From a checkpoint of a small transformer trained on Wikipedia: attention and MLP in parallel.
Each number is 128 + 32 x the weight over its row's rms, rounded and kept within 0 to 255. Layers, rows and columns count from 0. Numbers have three digits each. The size before them is the row's rms in percent of the matrix's.

# down: layer 2 MLP down (transposed), 1024x256, rms 0.426, rows 293-392, columns 0-63
# up: layer 2 MLP up, 1024x256, rms 0.435, rows 294-393, columns 0-63
down293 099:084105060093089097091117172155162149148127134112131134167140125178111168123123086096176143084173106079109117131095112137073137142126093120123045124156112132108132131140114131094091099120169186
up294 109:128128127120027126155044122187085106084140149155100165097123133054135148148108131145143156176188111169137174110065105172137131069165112189122124190164117083160128133127102134134171142129155087
down294 104:074157099150127113118063143149127144151090049034149159173068119135162130122103099133123151069072145073120128129105099161120150160148118094117132111129146126141138145154113116096091111064131112
up295 094:116103151086137099081127101146178149098144137112153070137129092146160119114088125058086165103135156144088078144183155159151170161073111198143141098147105157155107146163128096109140074106140139
down295 091:155134184078099126120108137155138098125141125194118135136129119108157111134171101205164124124076096178172174118178151104157136112128082072101145160098112110108147170128189122143138132126084133
up296 096:153154126075198138123064155145123131094134124076102091102099141100147155140067149110111106045153115126105158135157141124098152093089115167109150136192114151207162109093093097166085135131085061
down296 096:148130060122146164120130187141174149104180160098101124119141151139170145133123134155139137128140188141136117142089154097117180173176107107089105094139103099132138104108104165092109185064134084
up297 103:098085116159161097153098154119148150100123143118091137114196133122070125116148101102207169116129162141010179166176140119120134159081069123163138123131139129124061092141069154192136134134161116
down297 106:084169083082075192139182195107084126133106166141114155150120082119162114141112135134188124139097128150124131094105184131129138129185114086126117174166153128139156112063142073137121142081094108
up298 105:102143124145121124087167168104078230103050153127134126104171138162148120080163131177100131120132135139128107120125167068075120133092154169113126176159124140151107187129131150090164098130175091
down298 100:094084108113083115133102105122117136126161094152123159055176127136140161192201097136098129101135157107121127145153085148170159150113158079120132170082125095152105140163144184083135161104148130
up299 109:155187114114131071100088112127171104146174106191101099125080154109093109124132126162138175140146180135194157117130114127198129157116128094173109048161119145150101123138180143114141113199068118
down299 110:096097166136091126125081114176122106143083104063134144122147144091109142149129079207123044122160097138089163132120079155114202124109150168160133113155169090107128071119189149105183213117157067
up300 111:193155166116106102128135096095140128151149105127082132158109191166202125079136157113100146170191176115117151120116116108064102061114146091097187142172137124107052106137105158136142151073145103
down300 100:147160153126156102129120163124117102071146146224151130142163140129115181126079103159110110147135120154134138134186100118118172154162160134137156206119128197072105101166108095115113099149163060
up301 086:156081136158205113130135156110104114096173158154134050130128133089132076157156099178184131121127157087094083118107118130127168153131146143093128062124118144146147119123108111147103125163126124
down301 085:110139105123154164093168117109138160201143124135123137133134199127125097146096136138115110095142119093186151067193147113094120169154114096131110154132175109173132145132140141096093152134132117
up302 102:126107167156097111099071084125154104106137123109143137179096128147077130138098119126135094107098161146150089165126097097142148110199139121108067163158077093114135175172151153172140174168125154
down302 095:131090111167179151121199144111115132129180087134125101118173102103116142163138135099115104169165146177097146070150139112137124147122189110125155137143177145196140177158168122132112138174124174
up303 100:172135150117140109077104167129170104162123150129094115103163097146113131163084170150080127153173044117137156138131150068110149134163087233138154105170112138100098161109090147146139121073142153
down303 100:076160144171130109159157086159106121139127182103111169113076153155095160091149073124148147126114181132116124151108129108074084094110105136096163162140076121118203129206172130113101095158166197
up304 098:110123148194165132149101123180119160121133099130117187152130142133156070112110121169142086162114154157151101126122164120141082123177077126095184096129183114116155136130118157146090202131071134
down304 108:127121120144138129181130119144106098154109099154122169160105090192142098167129109105108099198130138116098095147104157076189111157180097132130147105138132114157151091130141095065146079117144202
up305 100:120159126135125127232153187165147116098122116135122144136086158124079102105194104197139134089161130145145116077089157135120154122147136119158092109122129129128122141107136154108136112139114132
down305 092:119072078144088144142127138087100135123120202091147073126133195122088090116153102079116089150125056201047160143155129122155088120057091136146098149099184169131119101123145144133145074140098139
up306 105:160127092161136095126134102117143121094152123123158103161133100146097092100076111149158176180157156227117153061182189122060132154144157131157098147169094097148104106133153140164067106109168160
down306 104:120104120124112141163082085154096185089147166110184132149143145076139092138149092130189189156084159095131135078118172102109131102085107120114121118200149172126119108105158161179102172133084123
up307 099:121132157121161138173114140103171091124147139092110167148159098105119079115152116075099143115146112075070167216082123100099138078107118131171150118143112170137138110108141103179157083125186138
down307 109:104170139177157065129127150151192123171157096114142077100144089165164127118102128137087090161113165165144179099134156119135101162138147156116189129111078169122101105085101137115117119157162157
up308 106:147087138162106151112144149144177108138143083201038150122094128085123121058192109119172107126144101164133110085113172113142169074148105116149138159151105116115082149121160157133158087137131108
down308 102:117111163147106134146138139060150083171125127152082111121127108110109088070199122148189122099086126139141111136113171110138164085096120123100169173164087139106089157115125160146145150167125153
up309 096:134132056164136150130088091144170154128091105115094117159132120116077151138091072118149181167153122077078153106144144090111101167178095104103121094132146074102159146109091169131086140120096118
down309 100:153115125152125144156193167197143094151113135132104092090164111123086056071088118131163066127138108170143137108157127161176124133133092131153113134118079144144155142152087096116096161135152080
up310 109:077133166140127104165127126126091132131110144132124065095125145113125125126180148121068146104115051114165185157128085088131129196124148153139147117082080114093130165172133149126119153128154167
down310 113:152154127105174120076130111104152076118127117114115143100154136103085085143163108073102104141067095090149199150157114144082145121145102109140076131123107062133117096090122153117100120140156097
up311 088:107115142172103142096147120089124130118088106174135148139103166127152112145082152110147097102144088142157106130149138103104166194116123124075122130044102120104166155147173190163125116082138070
down311 091:132109047131117097073146139101162128139148156090095089123124098142113117090094138122074145131124141173136100059139124137126142084113192144097103187149108166106121125123115105109087088110129112
up312 109:175139216082182120140150166159098113125145098088176132136153181147175102150136103141147164128137177152165099063113096133114131150118148095122092165094078088129124139131141088101125156122125132
down312 115:127160075077141119102124124194109104120134093137188162158104127152180128170148120102142093155161169165130154112146197097137027119087092119134146114110176095152094170201188154115115130117131136
up313 101:119082126130102087119141062125085158082120140131104157162168153175123215175127101133083115081017182138139133104159119135065133136167071115138166134145153139139144151155154103128104189166106106
down313 092:152118150149135114130119164153149144142066100157157102143138172173099147115122092135098104153111045125113123106140090081114174170126155148114130170130125139147147103096161095151130102094132138
up314 100:178089115089112158149123104163101163077139131132144106118173092103121109043061137179174119132172141022159050060116105107048144130176107125124099113144134143072163119080142136160128121080125145
down314 097:125149122182146122128179130193130125098075135115115086158146149146102168170122141097114118161131087167095047097099098142172108138103076148116148150074142121105172136121136110081180127133082119
up315 096:167106160125132131135102135155136152131147178147091069176157119189195084125055106159146101141151134164116146109181135065146148151106169150126145142216093149114062144101123118183133128109138107
down315 091:114097097069142116095091154114107107126164114131139157077126178158112078174134160106089083112113118128202135136120046143177112077125143187130126163105130075064189117115148110082115134165147142
up316 097:107152124103135092104147095119082137136172140123150172133141151150065079177097160101117108160096129129131145165129155180135124144147145192144134143138181155160115072145169166098137155210186140
down316 091:100159101117111124119138111155091125094096113097186094122180188110131138107135149171189145085184111162126112147102065112184149090119097143168102105101128084135092154117145167111166112111131103
up317 098:135125145123167103164183079092121118128127136166049124155147121137142113043129134149118125081134132177111076113164128111109107133103159128135130115117156203138137147119117143165079121072132105
down317 104:128139173098129144133163207160096106144135141131125143146197126110128134093124134125097147061098178157140083122121108112168099179184124118155128098170100139207156075095146149146145131134074204
up318 105:134160135093096076082223097132142093129200132094161160151114099108119120084196153170107121168100127099105147176170167145126140116084168088056121112091175158114136122066054123120117142061160142
down318 100:121163140151086141065134151092199113178112086123158101118107126101138085108155176173150152106156156130123126128107131159102150133126085055101133115130135191097137154146187107134081219110140087
up319 108:059163092092136051132136196140073132189120125171068144140097209181078082135145118150160165150165100103107166121141139141109148141153158120127161120136113117120090106156130146118110133107172109
down319 100:155130157110118122139109121144117139080210152200150133092153107175180140142102144126067101144147091089154100136099157100089103157121200199229163131119132103177124105158097149104114127119154161
up320 099:141121191131197137123121129088104151165119121138149137058102143130113127147175126102133116151154160085155145101122116150160199166084124122138135114192182133149111065113124116142135151090154083
down320 098:118126136145147179133131147125151151095121123145128131107172128109139153082198134134072183108160047176165098126092163155091148119115138129197167145154119130140112119162085073125179174188103082
up321 105:088173152199156124076082142107123183088141053133159100174115124131109102142141078072202146155118147154157096122115146129101167108191150134159105113130162078089090119088085200135165163107186124
down321 099:122163138155101207188088137116107062050123131055124121137159156123138177127151123117097188140102161135129148161147160101179124099102123117129112131165208090106132126115176096146138098103111054
up322 106:182119128125084136117136136107142075186118156119101152139103136103132196201125107102137153094109132097161141132122167126095101128088180105113174140179139160110148147144158103101143063162176116
down322 114:112123105153191162132141181101177087142160186151104143131122143126163095096098099152131150112109169088149088159163095087116158105125136148141129164112129108114177161122137122167115064176193095
up323 099:112107133112145074088115125132069136162066147092150107193139215078133119134167101077192119181185092135107139104138140065132098116131176113121068108097124087147201084155138104167110119118118167
down323 099:192155097178089133098126150111124130096161123164113070128115090132122109051094186193115137124170132156132140176121143211115138074002149109117165117121093124120170112120122120080127110162118075
up324 097:124081167110201121136062088103080182138119108145081148150161151081107125177074092084113180082165160062073112063094142113149146137101125116155136093053079109085123115111130149147109106153104121
down324 098:059119087139141152118120170123080128144139169139116115121126183158157177139144133157172117120110083112120146140122114128107174173125091215128070166069125158130120101146174140150143138181178121
up325 111:134075100190124152125149128126105133142119147126088114115133099124062130186128119091087068162133090113059127117109093119127155123130188193132087104055125085143140114103100143151132161144125132
down325 101:115104097107201130071137057119116166123161141150103106189092080123145132137135146124088175101079177124206095142160145145121096127095108078109081133137083088107072148111146052144069126120133110
up326 101:104089114165117112122168153106122145187110185115100125091132097123134112115144162069091159112116112147127139114149138167149132132191141084118144070158137139088167132069121202129060026145094126
down326 100:143112145142103135178164064156126077145086137147098164138078141149139162161094133074134097127148203091143052076075123169255148134138116163146151159166114140104120063134163095154177098128142163
up327 093:146110138186064187107128146165093171157081116151147169154113130153144123173088118165105134097117171135070119060164072179113084085129130079096141153123108171128139212120137114134111115082108123
down327 084:110110146088113118096048156136105106112134139140135109139081189116103159113065157110140106114161094148089168098173139111161162099114081117084143111114150162102075114131113126087126128150138145
up328 098:129171136091188183096133130094196128124080090173118175113161090188143136150111134102133134163115152110084126105153100110062121083112162138185166091141168099061135133123151136115121095128118123
down328 100:163124166111156153085097074148133150131106153129126127088187118127135081098138143133125138103180112180149150168134067145168102088129192130153137128082158144069130138112159128167188137147163130
up329 102:109124117140090147065087133220112105087133145105106146147117115101072147086118115146098105089138123138070091130107108115124131102108109183075159155206142179179114115107140155119134152175156103
down329 106:153136106093128077156158133125124131126120107166137153128093145093105140191147115147150159154112154128102161156141165092120121105106126190086152144162114124143121206099096231077126109074140169
up330 105:064136127121157124106163139119214113089124177125078118123121136141128111121163163121085148129188125084076112147166104111115134098159151071074104116166148116114081094127109138121061134079121121
down330 097:174181172097102137154130100141178171128168153135191131127055193098097113128163095115092109142122146149108142169135217106147140072063160138082124148108120175083093067096137191128079141177153114
up331 097:143075146133109099147170163121176230124186134143109104109141126088197120134161108113135119108121184105095097190151187101106088114171093113126141105059180140113119112116134142155159101118080184
down331 097:111158121085098130149199140168084106162181119109133103183121132134094146112056102068140092093070078158133151069075158120080163154127110193131114185158149160161150140102137069141128126111094152
up332 115:138126109092136162209120096084099160166109145129194091112047166132123152157153170121083125156105195128141145139143169116127074142158078145165079122170162146079123136129170103086157118119096093
down332 106:124158148146155153182102139121139120093116184127126167180129092127124086166107094132118173101099104154194080124141127093159166093088150108111147092130171185071117188087153086064100148140121139
up333 093:133184164110082163145125118085105218163126133111073083101101091080106129087115142108149102118163111179085085122104128142101161090146078094112089150115101085107139127152113136135099069107122118
down333 093:160082109100172153090204115109152117158137143084162071159179123078153095094095126119174148133150080172077134132172095116121143185085124137168127142135167115117160158128139099124107148120097075
up334 099:139090151096153146089085100118132143100123085154138170118115190164123093129164116139118136139093109105084129135134122125136165083168093110160061115113184162199167144117155110181196067177087199
down334 099:084134167223102136142127106123119119111096159116069187145142167149131110148118139177114164101140162125173065090101135169098147088093106132155131124143095095146069142117115083111121164224122112
up335 096:128154115083111084151132063100127141113125133093151123128095160078133138141147157152148132151143182162191090178111150106122160119120141188157086174092062150116168176116117090086145073123163120
down335 099:102100134116101091072125166094140191132111104114187104184092167124109159095155167137118075158141189146132162152108178116125137125130159168182143172130106133166083081172087173136142078130152162
up336 109:154160075103118120074181152134180134153146167137144076125118121099156106161192154083143137160053195123124141113157161107138040115168191112131113137166104067111175121119131144117119115132108116
down336 104:111118091103153187093109098111097126106184156085124162148128094102157155189087171165125142121065182114158125152069090128119109125135129155138137085168122172131148149155176134160128099107195119
up337 097:108164151169184130162153060073121104124207157141136105089128128117074109147103112107146113139177142156095184098135135149154169105159080166168124115098093214235170155104117141117134143053058143
down337 099:121101164163048115131125132149083115168114114128135134189098111190117175090095160146071135180069172128106168052139107167125130141107134151127165123081128096114138180077117129142094117150110137
up338 098:179128131071082090188030084087096142159151167114109108171209094117080112141119120147049172166109106153196106173164177107110131133054122096089117094090132122179135152156144136194173102111131193
down338 099:091114143118155120108145114130144155099167111137136143136137167126120129180161134180144135147099145092140078089164075087024115125158056146121123119166173145104201093241112153177115122119125162
up339 092:145105120167091065096105100128148098126172158090145138131138161142119133135128151138089069136134145181084138085138172120098150071143121151150144109139172109093098191093131110130144099078129100
down339 089:115132109148135168180139139133064116122117095122120060126150143118082131105081146136151135047140088090065096159151150142134164102133094157080104134119158097069136121183125116128139152116126094
up340 106:108096130150128131117077095100097193154130102163145151114118083172141188142123133118141136081187147153127096131083119152107160127105154139084045169130196175159125162114145153096170127124169088
down340 109:089111171119121106114077112111085119144162166145197105072121097143103155097136212078148103150122081080088167156154155128174146105150142131167177105088108094149124171107129176126163083157159153
up341 097:158148120155154135120107091106089181172147124136055165161091066150134105151175110128151125095134138127134103138155146081132180139132169126162185165144226130107103141057153162123124184117091146
down341 105:182082122161135171134125106181099097083190145146093171126091140146063015142125136092186119104133119075136129092096099075147131114177103088110133122114087054133133116180072168153101082179117163
up342 091:159104183177154082126097115157102124111196162134100169125162155126143109111147126071137141137134102127106111112112153084134179098158134133122075127147141102106087077193141154089116120087069115
down342 095:127142131117175149150176073100144034191136113135152129141163158164135115129159158100121137116105166092163120108143062092142133191168111184162164171124123140161120160091168124080115134154191115
up343 099:132118118111090165135137166125096120151174135148133105149151194107088153194181113143178161134122145154120148117126165078101130169142060120120089147128104225152103119156147083152141123083138164
down343 104:194106124128088101150099116131101125081097151099133136116093163099170101119188153096121123159099105129110163107208070147120133152081160134130125065134156151169098149164118106119112135062140135
up344 107:055083140188116137141150150120084080104128161138105090144130112110139117137084181135140142086101134088113037160070117139125155131104098095195166128111097168121141139129188036162107096101175130
down344 109:193125157121115072146129145145100121156159174167130166111126079136156093144152100108187121056142068079144128151142124104159115120115073132136108140066130114162053167067086125117134080138163151
up345 104:118162147177091083088143160155140047108122093085121149079133162117106134102157135149197156149123144119076193127143174112121137114059106130136119110042192129087104103060110087136169151139145136
down345 101:197147092162168162144112097162142151130162110141163118157145172110107177114101126167132108164077086180120147108165115172141137111116106081118096109125121098108140133093150172118105182108100128
up346 097:136116072126164127140106140168100162121146181110130115113132107141090168114153082149101113085161152189081130126171063163106133078078103138128111179112098146152122171104117141098153152081082101
down346 091:089187104146122146117080155240136128144050092112125116132167116106129130114149108127092145100123093092148180083091127154116102160144112125128108148174114154093115116123115126134219152185164106
up347 091:100145165049145090173207094091129130149116137093104164123099132125139132145159138158105141153160168161112142169096194083100089152123163115109202155113086150130149185185190070136106125150136210
down347 098:069159151152161134081135114076152117174147106114090177142135156169117095142146121152142175144099135084164079135177089095157122113097081147139158058111129068098172092141125111149120118147169110
up348 102:107149179125093158190083109128117189133147122114105149135133126142097102148154127135200151095101134068145107140141154190076163105128107063148111133177102150137103185124097121155145142086169152
down348 106:148160124136128145136145147074186107137167066112126132147132113123124117129129092137108121133154108076137163123101117223116174160113118134148128132143156124105082131179086187083114132156166115
up349 095:170133058091064182103080131064135114117136137131167135122134120119165151128093128191145100138151100158094123118109115028138142140104110116188135104141152167110105045140088113190144092074144161
down349 104:104136134076084151098049125128109089118162131087183165147143106136155154085118118116152144090163133124116079054154103084166130127152184128123121128070110098162117130140135123125139145106140103
up350 092:174136114163122109178097118118182126123136139166102041086113088154084109132087156122123249153163151163118141103123175130160167090097110173138177131127109132071143083148161088030094127103120145
down350 101:201148145087122134170144105128148119162100133154134094148123156154149130152168144107067146177192153149168067080154096162141071136166120113138205118126108153147113122092123138133126129133035135
up351 089:117154168127121095152109094115074073105173122119090103107113101058116182124060128068122145065183114110138146114117157130072134096083099097162071107122078121153119135132109108163104125126123108
down351 087:149129081090155149125192127115106133163140145131137166154086186111120103141126150131124125121116141090128109126142062134102098136133125139127161146070112095137112134085076088145124104114122101
up352 100:101145148103111135207086085095153170093133094146193143101157123116135079187151091103131137100130169160136094114168081130147097106138102146129143134108192113061173096136095131166095126128067152
down352 102:141124175100081133163140110132141133168135135167185123148080078099128184128175126094097138148194123122197154111127105154137108112106148111113159092123152121123107125149168161123083140142121104
up353 105:127113121138040112134031144091097148097102130179142113105100167172090115116105162094161165132142209098141181156086138108094109124128146114102115115072104137096167100039134139065128098100081120
down353 096:108151135133092080060100113148155127107115134124155130134151111125188071151151126126150121147106153106114104131109095166191058144159101113121152173099132112087116085142048176106128077160091085
up354 099:121115108152132146157076182195055141041168122144128114114086132111161093151087082125080083106104097176122178136124145196158082095149108105156115145157120044100144133118091092120106139061097144
down354 101:119140183175053142097091122173125154109083139156119133120164129129125087118120145113127105159116105128146132080147095096058140126166145126137070154108136183077127125137183122141111129112141108
up355 105:126145175108138145107131074082070142156139150120118057149128128154106134192117117170105116141128185093096164100167129128113085113110074080186148162075107130166133138141123112147148127135073109
down355 096:077135129098157097094115088142138157112096088091131152118118078104119093104124150140129140125131114197157192157122064152066067125169173112046130121183140123084134098144106123113108082131118140
up356 098:146127099124083106091051134101167128079118115097098076163110137147108136126115102117072190122088124168127169095155137081077122144113132090103136123098124170107090120120129103149125136164135099
down356 099:141142154110139131159104140072122099151143108108119179179123120156126222089083161079166134173108155128119136103163163142134132123136128182129133142078147144127111141118124153087090099101079095
up357 102:147115147135147115114164119113125120149108076104132124064118170136121085121107121110132108152140162108107083137113076085191113083078149123186111205083138107152117172080105139140164137108150120
down357 103:088152140135087116075096128130136133161098109097134070153152124142194151172142119094111207151094098096131138068092123115204077174162120153168111095208119118123165109179146068067055110135135120
up358 094:138153126097132136131125127116096100089110150099159150137135162105103188108078100133120164101124105188133105112106195104131144115108185132112085167110116093164092144067100156160170146095112053
down358 092:047108113132139149100120127137137145092119064130140160103150133141133119117153129162234120090149111134098146115111154113113128167109097203075175067177167088044094136041066131081097098176109120
up359 100:140097114121137131154154181103144099123134137149157136070164129109109134160124188135110115106047149115115150159112114117143102086168130173076125121113132119158103150115202147117173102084103135
down359 107:161133163123111134161166158178174125180094132060129091156171119153099163140112092132115059178171125178178138082135123112129040095116119144187132156161143075150122139104123142097135129124138120
up360 096:106155183108115134126147134124090151186111125154088126136089138144148065096170175130101165165148110119114147119082138158080089124138184144125122106085136123152117188131133108144188117117166105
down360 102:144108167156112164210115110098124144132140131187117130180182127150143166162101115095131116158138116085160146163104158153124146080117120145123100130090079119160147198125168118097102146084143062
up361 093:085126163144099130128136106121115151115175125141122147120163146222113072140145212128138128109166114089140161098057150114094122062116121141138168098147037154131105159128191120109177123094168163
down361 097:152183099110145107164128124052139159128131078132092085120141148194160146109133105104107141132117102111195101158154144111140137137171125113110186125071175131168114170112177149149186092187161160
up362 099:176093133102099142105163136100150163131144112130150100123118114137078096151154116111090163153137115132101097154165106175123102107191134137156083079189130121174119184092070118095114108159135070
down362 099:075148091088153111121113114068119099130080076126183106131157123105085188131139161071102106104136091152091088166198118110153118115157154132134140147074132094158115102124064094114101122189128126
up363 100:149153140122119153079145198122122142087124142190155089140134096078119153090112124119147068163154131102133095172077106110147087133174120159110161151134119137088170157139133127139097097090166242
down363 104:113128154136124172125059189124132152158157182090146125136144145131157131160129076121145109098133050142139139140087087100144099090117117081097142148147084146167139134141072078115165190136082166
up364 100:132106090156171121109100168168082106136120177085112112137174147136105155097131097126121042117135156127154120102155092080115154117114123121151129126088208119158072172146146110107076092131100156
down364 100:103123156142084105145132136145159146109127103065108125167087097131117163106163123067103125066097155094181129144122146112130147086097171135154162053109130149095125077141100117160157110139161168
up365 090:111150106158111103131108133103168114063089097186165094143129141102146166102134117138066131183107088103175136138116117121192069135127000104147170141137091162128129141182117101096107059121150157
down365 097:139099165140113127199105105198108173148153126141126150124107118102154185182133123122107107163133138081206137158197119155129107136151113124148186133172130059128114163124095189154151079151042103
up366 094:085134122126162088102163135107185153167152118109133134072144165142112133100160121105135152131209100080118137137120098113162134135123095167155118120147156111151080153120058085102087128187143171
down366 110:077152103155162166159168146121178098181141118085175118160149187118132102129152102155137146135109101146108088109132090129088110113171136173116131127159061092157102146084087141118148148131132080
up367 096:154077120135087116118127148106094121096077172073149135105183075119125178145115133110122093114176103118058116147133132091101086121076121195144155179053151170185166143112112111124091096100116086
down367 096:145151133147153129138156124144103106131159132108147077131113089144173208128153139149072126164141085130145122170149162157131138174125150164080163089122105039133120162141128116143098141119148132
up368 102:095181110092153142078072148162133133094119163109141160128149123163126096069208180162081136090158098111157111120140135098105146078135070153111132121153163093126136131078156133128119122090107109
down368 096:122123089195163105145180126155067142145052138158091106131106115090117083181143092135076173130097116147099111152139133154129126084122187162126093100065143139158157133123135154119079154150093159
up369 104:144110097138077154147078136127106133141162134170148129141124148086158113073157117180129156139126142097168128182177186150130181180135120132102129142097110159157197180126143122159114127137142147
down369 107:059141096075122132177134102185148113101115117156074152135138093200108144115131150107108168153101134029165083212193175116143092118113067158177152097143194062140091136097157124131072131134163092
up370 096:157092166037087131165095153070127164079128093151078132131140163097093148146144164144152151167122124080130072108096150139116126117110100142111153129184128137114149187178156119106177123107129119
down370 106:080083136156149131068152044108130099103108149114101185131133113133126145108141110176161114147094116099062223187146136125115076100118125106129083098145105126053108164137117111100126141187140135
up371 102:138093158151072118112122145169166091149083118153179185147116137097074174123120094101127102132205178129119139162118142137200085077134152105163103161156097120165063151147147104138146205135079139
down371 106:127123103153135129211107039093084120139056145146154098151145131166090136157171073084118136166056134114140132115135049105135149119114120167130090091169145122121109154087128113125111213098094174
up372 103:157098092071144138121097106157136127157076121139035159154108055121117075126153139106125135145153134104126146058121085119132120162159138091082080129124139125160134105092132103159140134148151135
down372 104:094142137163194138090150075112113098069133115059073077179129134115151107130168160105129156085098146112100151153133158144127127119148103096119149089098128105117157115190121082133040145157191117
up373 100:179144108169144162112075159079139088141097081088089090117139133134112096113118110149091069143110151192139070129174157161113114128167147155102161113100177129189053083153151115145145097097178163
down373 135:153162111191101139170134140156183130113161096056100093052113102112105139147095075151084128098119144132070109110137104121131086180151159121091135106056084179195112104153105139172145088135149166
up374 090:087127160114158119091148146100129111101116045148082173100149125085139149085220145155126109138132113188080107146107118111130048184194167074138097121136117178170110114145173171156124113115130118
down374 088:106149144108138105159076126176150144157133158081119058204061139117119125153122073150096124097126124075117191111134137143120146162102114089072082084196125062130140218141166095048100099118122138
up375 091:119122114122089084167118121171061074131143102083114127116167182155146188135112151175105171116063118164155139176110082144112133078090077079134127096109128135157103131170074139155086144070152144
down375 088:146127167082133079148175088132110123081147131141122124170168156149153125106125127125110175150138107120114145123099142132205091177138078129108108123144145115115103194111119140139135152111151080
up376 106:151129153144094115131101074147167164110092130141088174163117126156120127155118118117170131088082115127120094094084170062124118166097112117167111150142120111129118151202166139101164113091109178
down376 103:141102170150143086154158129101170113170112069115135099110146113112083127158132142113148101089122120058081129063151118081059072170151087164173121111120075163086111112164180103108079098110171120
up377 101:159115081124187144101107135098170124120110133074099192106139128153122123169164104089144143114222130151149158109199188160119131115129149081100116126045088119136139139099107129156121144127103124
down377 107:186159072114134083112134094130133078135142120156047148111110155136139146168089135113126145137116085116144100118111149132114065115091085148178066089116092054081202137094121129109152121113119152
up378 100:096119119129177119157175121172112145146127107136131103081133118121110136104140185084112116095130149143113149148070150162114135136155198151144120100191110094181147103112122116100146122138123173
down378 107:203162100127132122093165221186195133132138064075117144160133188075107149135123146145126118138098100110139128134116122170075121153170078106103119127100072126136097183137130090119120214082066084
up379 092:074078133132171093120100133107173148165156171176077056082164119160091116160124151108133138135154158143114098137145082063122092106153187133114151107148180096170119166146170095156109091142130201
down379 100:074160114150079150126131108141117180165141092122168168129110125160149088160134095136174093112110134121110116143138158129123095105170076115124145109123133166219084131180121120168191162099137141
up380 103:162084115144076120136094114135105171157157103151128172141062147150133151102072102178119110119147129117127105184127109097117117164128128087161108169144061134143148081191156099061174137134029131
down380 103:145157156146122152098092167145155142129182119128194105161107111134112115078100115193144108166066116111183066147082115097131113164154153152149179119153128152097138148192179101157121174131194140
up381 107:144137135097085091224103110130094139221100092173132190102097113122121181075157148135160122097093151098146139092076222133134089094149165083147098146125101175141124133072072144128164158140126086
down381 101:150146130055136103108113160138104128112157123095109121127058074154168141130118138168121101120164100152126100118208078134152132139049116170109074124120133076186068107158121112072088067135159157
up382 098:114110084147162147128128153131126205148190120148183134157135140129076095156124134135140060135109173105186096118118147124101134080139105173136138143136124111148092122132107174124099158121135132
down382 096:170116147137140128153185086173149123117111110103069080098132137137140124074147126137168160160087121152166154137162145095116160146185141139147120196072156109111140126097124105119216124156149111
up383 095:148159170115070186134178113095161154159172073075141148118146108108112077159083154121118113104171129181166100096077083116181132158095092088107134155166137164171131157164126135107143138129134123
down383 100:143200139135089117118173146097124135051085092106100120153131114100091118111076114095106160070112105167134159054064153130121106102138104094076152145140102110111160216218105134156129151155213147
up384 097:091153148115156133076129126106144124114103131102146100070075097136133083187147116118139153154147143116120116109115105137176148107158115105134128148058086157064139198134168124119150116138135100
down384 099:089112119129057110082077121103119121162138110086128097102101135132116181115162118138084147096123113108157141168087126086137149101087128134149091110120156138102147117165111116112132182114114167
up385 092:095183128159126182171135143116172118187090078145107097158101153193121183111157100119149101099097166110137045134094127104121116164105199096155140132134123161208154114089153176134146095169130122
down385 087:120149106085117105150067141124158115053112113105097122085117151165146108145163084084096156146138075096122102114063164139137104105118109118131164161144126157134113134105113145121134126086095152
up386 097:197104134087063087150128109154176096117152127107156130133086083102149117101107172169119131093176105173182140159137128138047103121166114136130078098129119103127110127095138116119116096119137129
down386 093:091140105153105147072093156111136104155088113136111114131159119133178141152135114196142086122144062134129159138097200135192142122111123136104136147147150149121081109177150130158220132135149141
up387 108:114126130140202141166155154147109163133067138161142166141135146099167110136143164092159113157168084121083117124170135110121097155097133123113174167101126160172113153126157190131100077090172131
down387 105:098127055132132118156141088122134109186114130119110129143119110117123093105158125077098109132138162088093091131144091198190087149095112154111168119150082135108139110124141147168159122138138108
up388 100:112151137128110151156107144130101195102069163134166100103065101136150133172119137133113151140135089127153097151174110083143111175063171134098107126156095109091178170125167151102163055158145148
down388 105:196043084178169130131104100202202102182088131191111115163111136188077135157116156132120150116098200091129128132126140125160134146181081135100129160149158145111141133111144168135135116074159116
up389 128:155123102142099124122131175143140104148126106156122140088108092173112127100154111172163122119141158174094153162222100085175132138133136145150161161111111099127112152117143110099097124085103162
down389 112:151154130128143156146188141123146122134137090137155140137146122101064159134093135188071128139203177106132123122080155142108141136097101149148149068131071170200101140150152179155120135153107186
up390 099:137161124128157127054123100147078096163120125164115141153140146107208130098125044111088106145151151118115146100107089103112099149051195083131180063133114106126100157142125069103160159122126155
down390 103:196137133109108140137129074137066150092138130146155155121150098098216176109163122163162135179120141140114092196159154115143133174121127099146127119140188118132117101111147177089138125109182083
up391 098:162078118102105138128073113157118155119102110114119091124131121115142157157138133137094102163136139142148114122143118098155121075140108153121171115131091173172051118092067141108095146105097208
down391 099:119117143145114114113153133138143044111122087116120096114152185112126127073141136150163084113169104142094098109107103133147115110144121138127093161147178141130189166098153093160176115145116061
up392 096:091144127157110118155121164159131187122112154159097200127102133164106139102162131109140126182170131096125183209099101085121092172120047133132154152122123114100093057096103132131133158137105106
down392 107:148127130188076135104102202173134121139118171114138097129108123128102233162150156208124124095136095125141120153096133127094126150107047130138116149108134091079151130182187097125162143117121141
up393 100:149162126128102115126154105138183131156106123089127130169085141115099089086097187144118114148108103090168158108118052133186158100183142149115129106143138075122172217100118144122074103097136156